Weights of a small GPT-style language model, trained from scratch on English Wikipedia.
Architecture: RMSNorm before each block, rotary positions, biases on query, key and value, untied embeddings.
Each number is 200 + 30 x the weight over the matrix's rms, rounded and kept within 0 to 999. Layers, rows and columns count from 0.

# gate: layer 6 MLP gate, 448x224, rms 0.11, rows 105-112, columns 56-111
# up: layer 6 MLP up, 448x224, rms 0.112, rows 105-112, columns 56-111
# down: layer 6 MLP down (transposed), 448x224, rms 0.11, rows 105-112, columns 56-111
gate105,194,202,240,178,254,200,192,161,165,169,199,160,142,204,167,162,187,182,189,185,236,256,206,206,187,245,184,178,185,256,186,208,289,205,213,251,195,223,217,209,214,169,156,224,214,193,224,226,193,178,190,220,285,223,196,217
up105,231,166,156,191,200,224,230,207,207,244,252,165,232,195,233,238,157,192,220,206,222,184,222,212,224,199,193,196,184,210,190,196,194,213,225,197,177,227,250,205,208,194,281,219,117,215,136,159,181,239,224,167,228,180,229,199
down105,159,172,200,208,218,227,200,196,228,210,192,215,231,126,221,230,165,255,193,178,198,145,140,222,212,212,229,204,208,164,177,246,167,221,149,192,228,172,214,229,286,194,248,169,176,211,179,171,211,267,217,158,197,181,242,209
gate106,210,172,199,182,197,229,216,202,208,214,217,173,183,264,171,183,210,153,163,191,270,161,225,219,191,161,224,209,207,208,187,193,166,165,217,225,177,248,141,172,227,140,209,191,162,229,183,213,182,144,228,230,247,236,247,162
up106,222,218,243,244,163,201,197,194,230,231,190,202,204,196,191,209,178,215,201,209,225,237,176,175,220,248,167,206,196,188,140,213,202,139,201,184,187,178,237,157,212,207,142,226,186,177,180,159,151,203,181,211,167,183,199,247
down106,237,164,208,220,139,167,214,218,168,153,241,238,219,153,184,216,209,188,212,256,197,269,207,164,170,265,232,224,222,217,168,260,222,136,233,198,211,202,259,238,203,199,194,184,236,209,215,135,217,196,149,187,144,206,200,181
gate107,196,214,222,232,169,188,183,172,208,119,163,204,210,214,143,199,201,170,207,211,208,225,205,203,179,210,185,220,186,211,191,191,226,188,240,198,189,173,180,216,280,216,205,196,168,232,180,201,238,185,189,222,191,177,160,224
up107,187,150,179,171,229,244,225,203,178,228,200,176,243,177,197,222,216,166,203,257,195,173,200,229,200,147,255,243,216,218,135,155,221,231,236,235,174,188,187,170,176,183,188,225,187,173,178,150,166,188,212,208,248,266,201,188
down107,195,215,218,193,225,217,206,179,211,180,204,168,171,192,235,225,200,236,206,227,155,214,222,198,200,200,239,212,208,218,224,145,170,157,198,204,150,223,176,191,156,238,238,212,224,161,174,223,196,210,206,191,218,200,227,178
gate108,226,236,183,213,229,184,210,187,149,218,209,194,184,164,158,172,146,218,154,211,247,241,216,195,205,200,178,222,236,225,207,237,209,216,159,262,207,217,175,189,151,224,191,186,199,220,162,249,166,183,207,158,193,198,194,186
up108,195,172,185,208,182,164,177,176,205,183,217,211,180,177,200,208,200,179,224,222,184,202,171,178,237,265,133,235,236,171,188,142,204,176,221,195,188,190,190,224,243,215,218,258,221,194,212,207,195,231,164,181,162,172,172,213
down108,248,170,174,202,224,183,221,199,216,202,225,208,226,253,136,225,213,141,198,206,209,186,229,187,158,178,179,199,213,231,212,242,232,190,198,235,176,193,203,164,211,243,189,217,240,186,200,218,153,216,180,178,219,187,197,174
gate109,183,203,219,166,174,180,219,230,150,222,183,266,266,181,190,155,254,214,205,197,179,233,200,190,180,158,239,253,210,209,212,152,230,225,254,195,266,182,149,158,205,213,208,225,250,207,200,222,188,191,217,204,192,171,248,223
up109,224,201,219,198,236,225,162,178,208,240,228,188,191,229,195,167,171,170,218,112,181,238,225,197,140,237,210,164,158,182,182,225,196,218,170,142,137,272,187,180,184,161,191,184,186,189,152,149,171,194,214,187,205,209,177,245
down109,240,236,184,208,217,180,202,209,280,214,191,205,159,188,248,204,183,183,204,189,191,221,190,184,178,184,221,218,210,240,244,230,215,252,192,207,211,187,193,213,178,199,165,254,218,206,234,222,199,197,274,190,168,201,174,170
gate110,189,177,135,228,136,229,228,218,210,181,233,196,208,193,193,237,210,196,226,227,243,180,210,259,198,207,236,223,223,197,170,165,211,204,210,200,185,144,199,237,220,245,232,102,190,227,202,221,192,231,200,183,196,213,169,278
up110,202,199,135,237,189,204,177,222,239,218,146,191,213,175,175,176,181,218,200,233,203,153,224,292,186,204,213,192,189,266,167,171,220,167,181,168,234,232,176,213,233,204,164,196,191,246,170,235,211,216,190,218,186,209,160,203
down110,193,250,157,140,208,184,169,147,195,239,217,236,184,183,252,199,177,183,258,214,180,213,232,204,148,202,248,192,196,175,220,176,175,174,208,170,197,195,192,168,163,235,185,227,251,207,237,152,201,191,113,182,179,170,227,224
gate111,149,216,244,235,192,137,141,179,202,173,144,150,170,243,196,165,128,178,193,173,219,241,207,191,217,183,257,235,212,196,169,218,249,214,215,231,181,192,257,212,180,252,144,281,191,155,223,244,146,246,290,183,197,237,223,225
up111,248,196,241,188,213,159,240,202,144,207,214,267,150,185,225,175,172,258,148,195,200,239,165,224,207,200,178,203,159,166,215,178,168,252,221,167,215,172,219,189,168,212,201,175,206,211,241,161,236,181,263,150,250,172,236,224
down111,205,203,136,188,180,237,179,209,245,196,209,235,229,192,196,214,197,198,187,211,256,182,184,217,194,201,202,191,199,222,179,200,171,222,154,233,186,224,184,145,239,222,193,173,190,243,186,228,211,193,304,228,202,168,141,220
gate112,203,202,186,216,256,158,178,217,197,201,195,179,159,179,261,173,204,208,235,225,189,194,189,231,200,281,239,206,203,208,215,185,145,260,237,191,181,199,198,193,226,242,214,196,197,196,156,228,196,265,158,218,232,224,157,228
up112,156,270,179,177,185,190,170,195,150,215,214,174,199,172,167,150,200,148,209,222,178,216,202,236,222,244,143,188,194,226,170,194,189,178,195,189,215,217,220,206,152,171,226,171,215,197,189,222,166,282,193,164,224,231,190,208
down112,198,249,205,198,188,176,255,248,199,195,219,179,194,209,187,138,233,184,203,191,182,242,159,195,217,154,250,269,171,249,179,141,165,212,210,194,199,160,215,153,207,188,240,173,150,200,170,238,208,164,197,213,225,231,157,220